Each number is 500 + 25 x the weight over its row's rms, rounded and kept within 0 to 999. Layers, rows and columns count from 0. Numbers have three digits each. The size before them is the row's rms in percent of the matrix's.

# down: layer 9 MLP down (transposed), 256x96, rms 0.134, rows 167-252, columns 48-95
# gate: layer 9 MLP gate, 256x96, rms 0.141, rows 168-253, columns 48-95
# up: layer 9 MLP up, 256x96, rms 0.143, rows 168-252, columns 48-95
down167 108:508498503471562500521472484466498443523500517495515482470498486514457527469466475487535530525501482500471508484522485463507450536532496454546487
gate168 090:525517484508507516574483525474449500520506485458517514503512502465528435521505454525503490498484479512477500475468509519519485501486501526517456
up168 087:478493487484474498492506531489505488475538505472508531480490469491485495457518537523519508482507583528489548506455481477519520509522543485478482
down168 091:472496469548503486484516531452479477541491494476532458435453524481499515501515460474546549517464469520520535485540500507515549499499519517513484
gate169 089:495515455519505496510497532464488471490511508446529505449505456470503509521501459472526521505510476514493503487472491524490499511493480485511520
up169 088:492468493457583472514511518494550500524477543473511504518492489520482515492511511534500476497466514548531495505495435458512499489466501517508516
down169 089:525500510532466472499479524496474491486509535521494467464539498529485484516491475492501490526444500523514507508518502539476550495505457480457535
gate170 076:529526496506508497462480524529524505543528475503464489525497530528510519493546490513563479492554486477530498490518503473503503490502511498523474
up170 073:531501509475494520519529527488463525461487525478493518506502545485468507510496513481510499437505506479479517505492478487523511488504464571522532
down170 072:493519510506513480450482523489509479509510452519495502401530493485511518512508478505549512513536475490495484516547499473477497519497529470502567
gate171 101:522518474473535528477497513469525542507512486528502503514489555482489474522530474492496491524491525493495502502495508480504517466474511509513498
up171 098:546471484519519513463471513468514523475534472486548507486497519474514497535450482457500499502509545524499479484498502497465482473482504505496505
down171 103:499553497501525478451476524472497487512476473471517525517479488508462471513538449510511473526504504499518452523469490503489501516518438454505536
gate172 102:516513527523467503526516514472495535431493488479483520471524578484490516517504522483482474477538520507457516484465497523518452466517496530475516
up172 137:512485489462518506514521503526486456545465488539501482518480466540472441485528485499475498520462506530515494482501496514466514496528492531514508
down172 115:488438499509508515493544475525491491497529501496492498533467501522501457555490493534418505542515522508536465487496531516470535518494530531460448
gate173 098:480488521489438525529492486497467490471517472463486510461554501493519492491494505451465564478537491490501556505474489511563460503534492522507501
up173 091:503508503515541485528558493518479539512482526524506510548515510503544500510491475473546458517470494530491512488510511494484501448505488508502508
down173 097:451481484499463475509510515529488468448564509502546510487517508462448482476489507512473521509515475516485512476473513494491489453488526464482542
gate174 088:466508498505467486523482486504502474507539481454550528504514522465515471538488477479530528517496531544489476533447461482521506501509514513474495
up174 084:485506514525472515495486508479449438511521555502530515569534528462483505491495504519489499474496521495521428498504498510537498478504489496506475
down174 090:481479505468530491489553512484537522514480453489485521478501496494563462510502483506491470504532482489543500529496537472471483541534510502478446
gate175 076:494496502490502503478492543521463525452494534526509493555519486495509521512507470527495496510500501463488480498543445454467510526502482463495461
up175 079:475456523493466487500510461493495502495460503449493488521522457533526464506489526508474469508522538493509508515467491512456477457463530563533474
down175 084:492528509527496473459521498484517470509524482536489493492476533506554535503497495457445513521462487486481522504526544538520528508537508488467456
gate176 098:510510520506522500493523503515510479508536432469466505514534518463503507504501447479465502464536481498458541480493545551478506540466546496503488
up176 097:522465503513519467531453489469514516476522493498525511513460517497512501507503495500547514533446515502495498512546484459473497511497515489491517
down176 093:499495531493532504503502464492461518476498516495540564496494500499486543541461490516506524459521536486519535521515510506478488514527503497514519
gate177 099:541481531470524481523495471510443526471525465483480527463501530490466505512509487490503519516438533488512549477480451500505487482482501515512533
up177 096:480512476515473527520470518457499475515484483464514494491484459471473481471501454490496530562489462531509476507539471489496534492541526435491476
down177 100:524496542505473526482433511525513491488511455507479472502503465499499514469466478496479521516535512481505507498503538521466506468488474503477490
gate178 114:516500525485484527504538498516501483517456508492496525503538514513466451520491455494491511479517488515469509474493511484545484470490460505487520
up178 122:506487483511498464488489472474498484474522465525496452521438509501543524469484528507499467492512484538501490519506488550491551482497514489526480
down178 110:446522466523532524501487442517497487476484468499509491480513486501501476498486490509530509536553486536517494525543450441499474480488477479516491
gate179 099:533555547502465513452493511489466477517465495477529518472476529503449486490523490472520537534533472485517531505519521508550507518530497478503532
up179 095:486529458492534488519506505519571543511516494493495511495521502561446521504532512490499483500507506504478546473513515494488493539503497524491542
down179 099:476500476512510501514561489493470513546528475476464483523470505477553509521527482486513473517500516488402479499505512469484487487481483487525523
gate180 101:483510491500520492528501507503455488469509477492512449445480513524483478545520451516454527560504513505445518481477521532525482459483495493508488
up180 099:495534501520493508506525492504526541533504532481499523509511501471520456500510541485505489465480507495508488474489484450494526519473478550528500
down180 098:509512479488476476551487490503509482505514509465482497455529527497459516505482469535475505481493490491545475491502462497517491501487492506463526
gate181 089:538538519520482463448489547499506465527482513501537525491491513512492482559500433473509501533497534473484515478504531479551493506503491507504513
up181 081:514542528515495440458490528493534497510476491498526476515469500524524510572506476492518480498499529445509491498506531479535521499493490495494484
down181 088:474453508511489491497532507498483525502533498498500503502496494481526500457522516525504489495496493491455506496466506533460482525486494473506482
gate182 096:514468499509458495519534507477495480529484473514512534487498501513502494505490514447474481504513487459490487456457470473497485498458499505483493
up182 090:508512540507517511532499496532487497479527533520506494508532509474503470517507474516522536490477503549482525559540508508523518504567501502480507
down182 095:477519479502488521480493471557491487496539508502482484525517496511513506522497501524480486537496509522472539490532489535492460484523510523501462
gate183 104:494486493486476543492514516500499502477473503464537497479496472487434523575506456449462496511498509492531532482475482519531450492559500512493535
up183 103:526497511508510475528517455486481510506491489527513517507511542535542501466529559543507456508481478521451489491542514467484522502423470487528499
down183 104:487453473477441522522508514490505512494528473479475514511482520483504488514502503518494451557440509509417518486478514506520498515510508554474501
gate184 104:508503530485481496492493517491466486467532499508488499457485488514488495523505476502486527493542502507504526505481519466516517485536454477467528
up184 097:473472456471468498538502502501513501497511524459448474548475468521510500536483479501504454507485475534496464513465541513509505534534475471569438
down184 104:500505502543522511490484489494487532546515509497504445476538453498462491503512533524457534458480470476486521496468479465517493477494469523485527
gate185 107:521482504483485481487498452489464492485506487475550512514481498538467480464491521472455530521503474495495491518502514536493489479477545494497520
up185 103:537476514461531503532486477483490486519490527502507470488514508477503498520489511465477525471445496565509458532500494464510496536461549520506488
down185 103:490517485529503486463484500467509511447453476524524519517480526548497502509504477506474482529491507480507511479529483477482487521478508502494502
gate186 098:518500487484546495553504486469494464516514497483460494497506494496468483503514437527497511471469515484491559515485497495478516482479522509507536
up186 094:508492493490522464557543516535541489511508485522485501474481543517513495465539481486509495507515510453461489435494491504464472530536490550505496
down186 099:507512486490491548538460515501521479546486548501510496516471495490509490533445505503508480488516531494497510475473478543551481470495527483522522
gate187 103:510437530496438534543516469513508514481522489462515510485489527500496502492478499469494523480543514522478508474518521512460498492523496500500519
up187 101:528555492490541462512482489502457470507479497485512508521523463490465520493535510537486549537483501487517514528473479507519518511468495525522514
down187 102:491489488525486496519489447505464545512479492459510505501487511525544527517475455507489467471494496505491518459470517484502522483503482546516510
gate188 093:506508494502477525544525487460521482479479487449542494494496495487488478502483490520494470530513519526480510532479512505499505525515504560473515
up188 085:472513473476505524459490522530522517512473525524500472487493508459507542524488539472511534494474508492481480489421504511516493485499501450531459
down188 086:466500512528535522513497499493542478501507501461473501512560513553536497528528495490515519517477447489522520528509507481512492487513487512508508
gate189 079:470482526482495518473457539478477492528501467481478489514460500462524500472485538528496504543493487524524500486517481540552471525464515491472441
up189 082:488566520531497509489491470494487486508488487493489503510535490488500485489544502483563505511557484493511467486506508475502507526495482488491487
down189 085:521491476470468476514493503479487507495502498525486485504482463502460500507494497509474483510439514488540570483494479537501495512505518512517468
gate190 108:564519513469492491483466516497512490476484511473593520501516483538459500490495502516523490520478484504487482498477492520492479505450498504460493
up190 111:472507517536538492488519522515532492537496545542505490528535513514536497510494504469495523528497481511492533465465515514551483470537545468500486
down190 112:507508482517495527541503478487534555456503473477462499525517506475546467459507526523518491530492473498494506535526534514500517491510528500553447
gate191 094:531504488452495523500550514511494517537465540484500505507478461525505460498517504518456511474465483457467475477513490540505516488506535496489492
up191 089:521471500496481494490569501511503507532501507470501538509479509518508484502520481500506471543459478417479508511535506503471524514514503482505484
down191 094:486520474513497519455469512507523495462498555539527523525499494509485506491531515505507501494539553501531521473459480467499525498520492454555426
gate192 098:501522543510494548518524535512455519503469508516541584508540493499496485566504465510489487533491501517478481513501519537560449525495440503451492
up192 092:532509531538513505471466498483504517472477522538484560550545505505498478544488506511463500540504498506520474514498505506528458509519476480459489
down192 092:534526520470467480505509552513492526526483480489493499515538483445527475481498481535484470509481536488445480503525523525526486493479511494505452
gate193 092:554470526484469489526521496509526497457530470512495471511482499470480519533528513522462489489547466503490525545480519469488494491482486519534487
up193 086:466462505528481486476524512516431498441502482477520499489518515514515502439493526514531519502510449482476475473489484501461511521499516513463473
down193 092:431489519526504483525506527489521473504488576489505533523499510495473474473470509506502519485468500543494532469483518506516525511502555488495442
gate194 098:493464480482469524480506463484465519489504496519452470530499511484502527507488523476495497487527454469513471515515499488477470492482488507531498
up194 087:532489523471532492499519523526515494528503478499493513464503508463467481507539512547564507463516524516499534529503494500512532466510500508503523
down194 095:480499516466498528498491496509447509480495500510521531429456527483501492492516494486500532523463523522465490466472479514495508493518516507520609
gate195 096:534529516500518525484492521475514487483494489485502488509518548532495511537468486495515503511533490500499519470445518528539451490507530516469521
up195 089:495452462528487489529522492499482557512517502512533486479476483536492483458484511517512504459451504521501503540527486490502540498508457478536512
down195 096:493480496498487539527516517477492461501472533486491513470527494497488475531506509532473481493492483482450559501501483481512470511528470500491501
gate196 094:487435484525505503487519474484424540527490514498470476474489468502475484481519480503481499489500451507476495481510512538515517516526513470482522
up196 090:516483524498501495489520536490502476505465520525505443470525501528482478519522450524504517476548463558461511481528466504483519501488509546466517
down196 097:454456494511494507487463516488445492513507508502495498560481497485538457505489507543519527515549519487501501491461504506478487501498530470529477
gate197 096:529513480508477482435451468500502517519480502476485503501516555505507524515495491469523464513533540503498548478457494488502503489490490511467503
up197 094:516504456447467517514483536508543526505461468541474507509493490515499481513525463476528492525541520501490466508477500507505500499458510513494493
down197 098:446500517501487481488539505520482469478528491510524487467471527492496512439485473512493511548492485483468492524537484509507484509516505500497537
gate198 099:530515540516492472491546545489485530539486500463533491435511537510446511514505470487468517527494483449500493495503535492503453490524519505486518
up198 095:442472522480470522500499491554498474470481471492461507531503521509530483486494547476525508495503516546487493491495508516498532525508464538510488
down198 100:495516534464488491515446555517487503440497544513500508473509537522541479539482476538483518484517487481532483475521465508502485518508544505450475
gate199 103:524493474503550462558480520506471479484515485521464503482492483467484514514531511488525505493457506511464513491524464503480497495481488521545516
up199 095:477464523521469532458517483501545486536528515467553475513529537520510500514483465507500463478511459492548492524493497510514490496533486502470494
down199 103:484476517477461512511528468439509504484518447432511529476509473515469464557461476451491499470505500500521507512484488529526495479478469507487532
gate200 112:504492486526506470497529475481471469521481481490521551471534473511480432510497464492473536499490443466498519478471526530494451518505520511500531
up200 111:495497507462471535485472527489460501502545527501504474491457500473498521481545548457524490456524540514498486530502496492543490455495488528551506
down200 106:525493519505521497551518487439532499535501496466492516474488528490500460501533488496503534477507470498480503520486483465503530472482485488545517
gate201 108:512469468512486528530519483505495485494518466484496550486504536540485494499492518511477491490523473513518518485476525511493482486504492503441525
up201 109:530530519520524511490486491479502509490457515512533492541494468485484488488534468458524494484484510510492512472504512461510516481525496530568509
down201 108:471482474488510520505471445481452503507482506495506486506487510539515527510526478500527492518504461468506549526521523481506520523490504504519468
gate202 110:512539516490465477464493484493507443511463497505483538473490514496458451533505460472505494506505532515502503514486474503555467445489463500533528
up202 108:525536501480466477467507476514495474503524513504495487511483479516477480509495516492502500486520510471525447516498470449473508459529467545528496
down202 104:475488531514519477499532476526504536459485505514525482482481495470537537500493516497505492480465482494527556517510494490521457482507496496492543
gate203 106:498469464516450511495535533467520497514489503492477489470515498494514504532487487475475516485512465482503522492495451490444451488529445496513508
up203 100:489527523459528536512491509521495524495481523485499478536472481488487494532465494541516515497507485498475521520484525484535499439445509515509482
down203 105:430464483482508474494515485507499503494499459497469489439514508498585487479512470512488508492506508518536466518524503519466457526486538491456497
gate204 088:491491501480484466495516516526499492451478477531511499552501486482514504540483491478471508465511465470459512492474507576506450474477498545528465
up204 093:520538451535527464501531497510503452518541501493488514503493458465509550504477462501513530488475546513543482539499503498499541522507484457470514
down204 091:484480500494507503518541452501496484474466484472519521495520502497471494518524480546494463560520505513501512497502511470484468498517470557489493
gate205 094:538528540499489492502534532497471524527494511517524545485472479498449477495527529475478479544477471484457499483475490500524472481498500507535499
up205 095:525491543499504519485491535501499519512512499525524513488550501497443490460482542519513457569448466480471493495485525491482496518514499528492490
down205 097:503504524530502497498524493521539513553498556527471474487514510498493516459514464469557524505449493495494481482539468524493523519532519506508454
gate206 075:476450500474513494466509498530470512543506469547522474519481472528523494449465531539519473520503508517495544485511475458499517532496484507487455
up206 073:493517484529475483515504464476494487513497493464453509507545513507473493529526474486475544456487519493466495492519517571528456465519484472486522
down206 074:519478534498504524496542521486525514494486461519500499442506504490493513520483497522505479523480476497494504506511489500457500521513523509486631
gate207 102:503456513494478482527502491503527496500485499488491541478489534530481463526463463485484562528482502489484529501523520521486465510577497496489547
up207 106:476494501489511518538499507480494474463462510489516489456509506513543468489451480569509485506516486478477541511527513500500476555537520482519502
down207 106:596500444467514533497500475502496495518491485509486515532483508511435495522484533488535524480508492487513488521513490481504465500503520492523504
gate208 094:491481544521495528502518508492484496472480498504537488466518534515491498499530547499481481507501552534458491487513499511550476491530465489526523
up208 101:482456568540501522513529485504529505522530512460505485455502508499516475522489519509488488504463545535489486472487468521509505502535477535459494
down208 092:422531525503504504487496524468534501503529471498469498504479470493489545548447521513505513547536505477524459497493504500494456489471477487481436
gate209 112:544486527508529475510522482471532547464545497478490566505488515541492519531503491495427488509522513479517499486484500526525508461511493533496511
up209 109:492461485496535525460475499504497543508476528496487490517530447451501494504513525480513463521467479520506482501511472487485530494439528459510473
down209 104:503525497560487529478491491478505506468518557471483496502550505503483486557527514490540503534481471479510475527470454489484488526473543486502504
gate210 107:486494528500536498461483493503487474528490507465524491502540500519477461526507501463488515472491520497505526509452467521529486518505496492481529
up210 105:515492466484503494539527506496508538488447516505504523527480489558541492459502501522517471541510484492496454512520542526516538509489467485519461
down210 106:471430500525458561508496533501514502520520482452483519497532515501490510499515535515502446533466532491510482499503509507518519487534467561535513
gate211 101:555533495511425526500484505509513492493510464503476536511525480537485472493489498462514516513505534458486520530468471492499467499532498521553534
up211 105:458509484507548485484505461511533483511475503496515492499545464450509485501479534499485454451477490483505493456505474515507497520495543488493499
down211 107:480498490473512506478506516493499468553504514490503496479437498525498466562515502497547534491495498480550517528504493546478500508522519563498505
gate212 103:552512543481497452478488476494485488483491503504501557502484522528502543494482498444487487543482512499494498496464474518470526480504476495470506
up212 096:508486574513516502482468510469461505492521498499507508493467508507505502520541441464517520463525503510517521485494567504475503452485480523516533
down212 094:477463511478507470502509495465496487532512461511495522516507453489501537515463494491480508511518549506444505462466470478483491481502525460565503
gate213 096:523504518496465500451480479488498485503513494503477500524496503496495532472491471476509539480459468505492490471476527528530510475528463535466502
up213 094:544450520539518481490506543491439513510496495459486464481516542493503491497511522510474514525522484541504519493517488521475528481499503457526504
down213 096:477445494493447525464496504468478509481497500514512554497459504480481528526528468512467502564496503484523506482530483482537482478482503483503486
gate214 095:539494509464513514509564482485495489453516492499465533461510505497480533477509528478490468518541475503480500503539545504511489519512498502483544
up214 103:508486467508513451548493533452480515506480509465490491474543514492523513479531476473505486512482535487468505522489530486495488527541477534534503
down214 104:514519522481511456504479483508505484451478486527506513560524509464479486458505511502469505479492525495482499531447524480477499489487498454489498
gate215 099:482484554443510535491490511481528505499459522509512484484518512505496492532538483523484473500509509477499508524488515482512503480525481483541511
up215 090:492515469491504476537495525512541470517493499507478486462508455418470510454530497504514476526477484502512489477525492516505540544486492512510518
down215 093:514503488517485513515511489518508507490472510478497501548465522542504513507532506459500496483500497479501488500484495528552523475558474545442508
gate216 096:493466519524479498504521486467461504495517482473529442494509513535496483533512495502485506482483489509472510519452531507509505538510560515483491
up216 097:486493465513498512514517499496487518521498489497477524491515497476501505484514443479515494528482512490518509523551461492438526508521475530542519
down216 099:538503518475470533557481457503503459474512480461487520495512487474488483506509524495503566484553497482473497501482527475528486498511530482555506
gate217 104:499467506488535529508514474451535495483506458503529507507557519489467540476489489483481495518481494511487533493488530581530477497537482481488507
up217 100:498543498507493521513517537525448512463491507491472514455490497487521469515508518521496522484483544493506483515521453492483524489517514545512516
down217 104:493482529471478436517484539496513514516484523520452481511482518492521495502467486528507505473485506472461494520443478491493481465517518558511468
gate218 098:492471529527492520484486499463527511453553476516529517515528543509514464501536486495471529498526523514481515487488485508509500491505559492511492
up218 096:514517510479460427498515534508509527505475475508460526498525505487475515467524505472512497452502507471516512479523500477507531504479510468502512
down218 094:507478538527489518560506523490493488522512503516505523542520514457507481540528520490486514515512482509495473483515479500477538503485497496584535
gate219 108:524477517493503507515538483471496489536468511444493503493512530513504480467521462485496505508474503519514483477479485530491464497525486511490532
up219 111:494486487506516504475425491524515562449552474541513517531498508467505527546486499492483472476538494498501553527492453488505527451488517471529492
down219 109:464509482507524519507533478510528496502511464472509475444480530477496503455501493509466479491502514505478496538527520512526469440544502495498531
gate220 098:554486489494418519529517472519512494546459498529485497519470482504507488512530485425485492522454493515471514507503518518457498529481468522492520
up220 099:476486462488493483489509526493460464474489521488527504494512524480506526464489507495530497503527500503515455492544511487489506497439455466502498
down220 096:489469498439468508516493549483539487502503511469520489515489531515510465512517515479503467490449482524474538509469504465502473446512530501531472
gate221 092:518454510531491480469503507509490533473453498525485483524477535529497522536506498487485477490496473514538489443558526513497464501537462490536487
up221 090:492539458484545469472517494483502521505494547471493533495501453462517510518510510504528535523527556498510519539478525484546504498505507487509504
down221 088:490466525538480508468525479564502508510492454572563484493506524508486463478471486499500457515475495474515448482540490484483532541536465515501508
gate222 099:538473491478470515490487496441490500504503520497496498517488497528445528530575507511477505482519488499484495441448451482507479499506521544473504
up222 096:468513521523534489493547484500492473493466529536567480500484524517528515472517526532541505499484505492515524490499523496482474485473472454475499
down222 096:515504499537472477499555414483487541533478480489509505448482483508462517499501492485511499497493504471529514485497507527492536470503517509530560
gate223 102:510504505514509471469502489479522539488527476493498547522523506546485498477515450466496504473462502507462485509490467494540511515492512528461512
up223 097:470525479510491505489500481500562505497502514489496525499527513539508538468473505500483525503487507487501488501512481489474532482512515494451488
down223 101:443477516520499492483515492515445504433519505501482494471540465493526528515467452465475491497516463482476462517507515478508504517499439514469521
gate224 087:492527476487490515522541493500550501497481546489462458485495500519503503523484469479476488490510477479521514484493535466546508499510514492463540
up224 084:477479497497509495485551500535526498522475532477509450473506444525498451495490489514496513498460452504472510449509523494463551549529488504494510
down224 086:534518516470545502477491506478450451498501485490501498538487502471476488482494525477493522487484509543504505499476532532502512517464529487541504
gate225 094:500510483502527545482524502499509528485498471520512489492451469519510528549469520508538491525530514473493495495532482532542511467490507491526507
up225 092:496457500458491524514506560507472469486456525483487497525483510476485525485533496476531500487545543517489498538478481497507450494504535524562488
down225 091:443512537501481462506472499484545489516514461503472494482475496523486494518442504454507458468506462496476489499503537478460510484449469503472519
gate226 101:508470552502459536529484512503485545485527504486525494512510484516481480475478503483527464494452488485483501464480486502517527456514449518506497
up226 095:456528514444529494499501512491507480499469464480462524483471472486527504514464520469460498480522522498478500475508527486499467515469511503490514
down226 096:458505476540475455469518534504478504458532501508485492452508526527553467530519484479511486482493483513471535461494468472478473510497440502530544
gate227 103:485500491495490529517506507505497453498533501479475508459548530521446472478537458415515504509505514522507532511506462505534442496517528497490549
up227 102:483497494540476490492428501505508475481548500520482487522480506490525482458457534501522509528509518529502446536486500496534495522513538519497490
down227 099:527508535454469562504494475515449501447479537503539455518507447513516517475513493525520488523490501483566515456470519477491520520529500501470490
gate228 100:536521505534479481545540485493481489503443474496481486492509544507481547504525504535495489497506485523490527459461490484491499501529486494443518
up228 097:512497510508515505427489499489474513464567466502496523454511472483473469484462468473501490523487503522480499469567490510476551510482453535542536
down228 101:525508516431475493537489534490542489503500490505550517542488525535512485483486527531487495496521566526521478521509492467506527498489481491522449
gate229 094:480512447506491502497512517496512475496490491490508514481520480502517501547492487513479509462494506499496536518452486497453489527504495556455556
up229 092:502547492542520538476512506498469470518474510519555477550530509464485474452499525516493487467540503517514468482488517493482463527454541499565466
down229 097:445480515464532509477500543496477504504503464555494531426522513520567562511489494496479518528494494458492534524510514482491490517512513523449512
gate230 108:510489454502461498509513505500499519484511509470520501516547531464453462501506514442486489497456504477490523462457454550521501490522497535466521
up230 113:518510475493485505490533531511530489515511520484489508477480534503479533496508523428442511443524502526518492489515458541473509464463485532531517
down230 111:524478525507493488474506515467516528452487526467536482530487468539523498506482472483492457484523490500513481489496531470494511480503559447480486
gate231 095:516474505490509510472511492490520510480455494515479516522491501579500521475515503503464539472553460520506462487511506511536471512516497486472518
up231 085:513481452468490502526527488535517530517497505538515449485512490497500521544475508525474496512519515554506506479464510466515515482514500471508518
down231 087:478508451525523511499510483496477498548508506516469468474462540498460443470485515501487505504554440521491506521540504526483513533511516503494526
gate232 094:504507503538482500515487484506492536541462478458513501443520528509498534493507498535499452529453488495446483515515526498496503523480465503526524
up232 093:452508520473486538471502500511464532527529525527505512463509487479507519501511485497539504526508503541472489476514459520438500518467535504517506
down232 102:498510482480461488520477527524520488468498540506510509586506511514526451519494506518519532500526524482566523479506467470474481504554503507501452
gate233 104:561460529496506520494516526472482473480491458502541556493513500472449505524524473500523514461496475492485509493537482542485483491519523509452551
up233 127:500519508504478468505512456483471501497492507476474477560489514557523491495515568483462482545500567513506488494483505458483498478492495491519498
down233 112:508515524470505522453497463470493485487494532503495490488534487526497486512502504511509530514468512512534541504500507489539504476530523511487467
gate234 103:528513481468488490484513478467487511522474508499533532490494507543447477519529501487516503489482484491477528480503527495537470499486493469507516
up234 104:501489524506561532546542525474533460504552493447513505467525472492502533443492494466475501473489486502501498503501479509472487502501513547483503
down234 103:487453502491523472548504513498490509535485522468483466526479440500462505494517496523489539484528553512503493511473495477478497494500493478496469
gate235 098:508510521505546505504490496502475473525505465447517515518479513477446513498487504505483439517447492479498497519473455471507491508506470517526519
up235 100:512536464468488487489536493464480496471517501499542533478512490513443515479508508554484499535462507489520511454530486508488470529473518483495511
down235 101:537501469517496492508477459462447510481512483473516510516494485510509485473522501510515543529476508492544487522501483488492511481500438488476505
gate236 088:499497494461550465498497491513484464462482497515443518479517482505512511512540446481488510496469483490444497538536488502551486496505443518564467
up236 084:477526450495489517473481519493474454485529506513470534476447480512509506500509511496466495482532505548555515480542500491484511503513462462482515
down236 089:524500511520498488528498489484504478536472483478505496555545480510505475512466503493542487524523461506466488512539498465490501475474497510518454
gate237 101:491511485474495549525566473455507517501491494486505504468497521511466522492510513469500517472524527493497471499486494529486488472463512518493528
up237 108:499462488522476488554512472528499508488535475477475486480502493487492529513504479477496494493515500535475524506491459508554527488454462552462489
down237 095:451505534507480475471482506527496469466488509493505466492466518528519494522500472490463509522497514503487479522500546523504509519509530502514469
gate238 107:516481519492516483458540508488470478496508478459488535483536516514499541474479540518526496495470484481461499481474495540535511535536449524485526
up238 113:506448472488490448506484485490465478481533488472508513485478517535482506488513508501464468528482512486489507532490535483476529505468495495489516
down238 113:520482496483538518491578482519507439552483533471471500509470550511475472499487483517531508467506473491494497491540493548510500527497489511503524
gate239 092:513525535487536465476474512527513510496468491510497491508469493528542492512487523448513509518456484543460518492510507500504523522481432516487490
up239 096:524485470501509500458555544497476464496503512513514469505489537520508483473520504507524483465506452533517510542547483488540546502513464463493497
down239 096:526511464490497459523422476514551520513507485481510512561505520534520484501491536529489465508527539557507482508486498489510507511481505496506455
gate240 093:514468454475522532502493516493511490519500496464512483489478449501508506466510534522478491471502493503485507476462491520485490530557529471488467
up240 088:526444530458501548550479499465508471464476491454508519502504514511494533481482516520486495497514505491502516465463475449478488488519512440477503
down240 091:527514468554520556507433551513500508521536496494495521475454496493456483489503505487532518517442470501539477527514497545507473460486488484496494
gate241 107:509482500491481512511500514475482447522503465477492517484514495455426442542515490462481494503475473533497520502471519541525505499541472475514563
up241 111:488495508518484506514506454508487530466535537511527538523418494533537509490490515466483501484492512504483455478539512461502496489470488538519447
down241 106:476545534490503515494517524519537468515508494474469510453508495520482523487552465544521501492514506480544497521458484501492525520501522522486519
gate242 109:523496556504520525536511467521489519509456505499503535507460516534485510513501468461497487512485492515495500478486529500515449512486497517529505
up242 101:501510481521506501512495502539542497539481476492465501515481512510488457546488508462483473449534506497497459515502517465550522512471475534525502
down242 103:475494503533510500504465471499490435509449529501495456486496544486475520479545488497493527522518504481494520513499535511514483511539524439524483
gate243 097:500496550492526509519518540484467494510548513489513510476505508506460513508503465496512500497467473479474493492465530508500502473512528539503517
up243 101:490494451466501520526484528481491547499499461504527511523514502462494469525534502517485478456524537466496483429479539456522468523454514512499531
down243 098:465500543468438476480505525515506464499544517527515506506473510548506469504523502539458491486479490496533472521520488495465484500471456481470569
gate244 094:558470491493536518506504516481488503511476506506486467523477525525499502479518467478499532521473506503526446481468495519481481502450541509465523
up244 097:478464503549465493537486451489486525480498492490502515490511544533519490497520514483478482495479522437487525514475512536520480554518528521530502
down244 096:529503483469496519472502501478503521510489488494483509547505488536507521487506523503518498495485526496522536514498502474473464517545523528513523
gate245 111:512499511517441504515525498468521513482497488511514504452501469508491479463536470488526462520482467515495516517489456516515450488501498517498533
up245 130:537489538498492460507484491507473500487501509523534469477497491527445529491460476509480464471525466519500538515543504535487478476493473508517533
down245 120:509500458494480474469492485521560492475495512508538538513538483455530476507489502486506454498526514516520510527502512514511506547500511486536517
gate246 122:511481531511506495521550475478494498483524488490512521512471471521490458540509480445448477524459471517459548470500533516512503502501459529512540
up246 135:504540476503529538504480509484468512499512529546487463508526490500502494460489524507552505477486502493523478540478445476487513505504495448532469
down246 125:463508515474518540524488482486498491494444508459467526480531488501454496539496487501513496479480491477484488481500518489555508514543487513545441
gate247 097:498518470456521543513523494456505524523511507490524519500490483465463525556501509491471492516479491532501471465416462533489505488501505517537504
up247 088:508459476522461480542468510507483493410477489532480493506504490484513490513504535463531526479525539533470501521523464456504510501482460512469521
down247 092:475484492523422490500477520478524548499504506495474476512519485527484456483559527488526511454486530493505527501464505516504472462558532464516529
gate248 106:512431535525508475517511477496472481491507476515531524439521509492497460518523458479485523525485486518442524478504522490524498519505544515484502
up248 096:503468524514537474502495493518497471501525453520494510457511512516505485541503510504531521503494522501452570488512465461522494533476544482467537
down248 099:479518471494497481465480503515520536513509544493500527488468514514535500557479538500466480476476495504545493482461465521481461516545514507511463
gate249 099:538511524514543520490540486472479520531511451489507514478511544561453495505524508489505529531506559545494515529472491509540478473506507518485555
up249 099:471475492458470502483517533526501531503523499532471494483499522545506470471527509505509558546495504450476522512469511493490487473517526517460528
down249 098:506501496484479509505511510512510502493438535526511490526485506449507453493481471449464489499496466540501454491492489549520485516474492491513448
gate250 109:500492483491495516489486446490531526534496470489502562505534497521486516534484454499479520508483504517484540458496521531538484507523469515468511
up250 109:511510484494504492523497442499470524496500498526516521527496484485528506501476458462511467535455467493475538502535516537466509447481486520493467
down250 111:508528508518514478476493540506544496506502502552482428443474492482443538483493471531506482511516458470472499471508494520506446495484504481521564
gate251 100:517530508478513542480541548461507506511500472478511540481506528525472529543480466506467553485522486541447491505473510542517460487504514523507498
up251 091:514519506502475539506547536513492513519462498520529494533485495463491529524498505502513509447526486493488457497466499576504512483491499527502454
down251 098:470505451486479518460511474501517505503538468513519504473508492488524464524455483503512516503533558511479493473459503492496526495478483506487485
gate252 099:540507490510489511499510470472514508503482509541489517477532528489455475549532446517467547495551557503472494497527491462535495484490484518494510
up252 097:531504474507471498492524455474519539531447505506489470574518538485475491552498467523514501520519518508508489493508482490514483456492498471493467
down252 096:500494462514500474504469499529512481514488508524524495460513471477509487491467555492499487525494477490492530479507454522474495484542483522507540
gate253 075:472495497544512489471472481500523514501476515538512488584481490521526470494480532507547483497515492503494483476517449483489497507488518539506440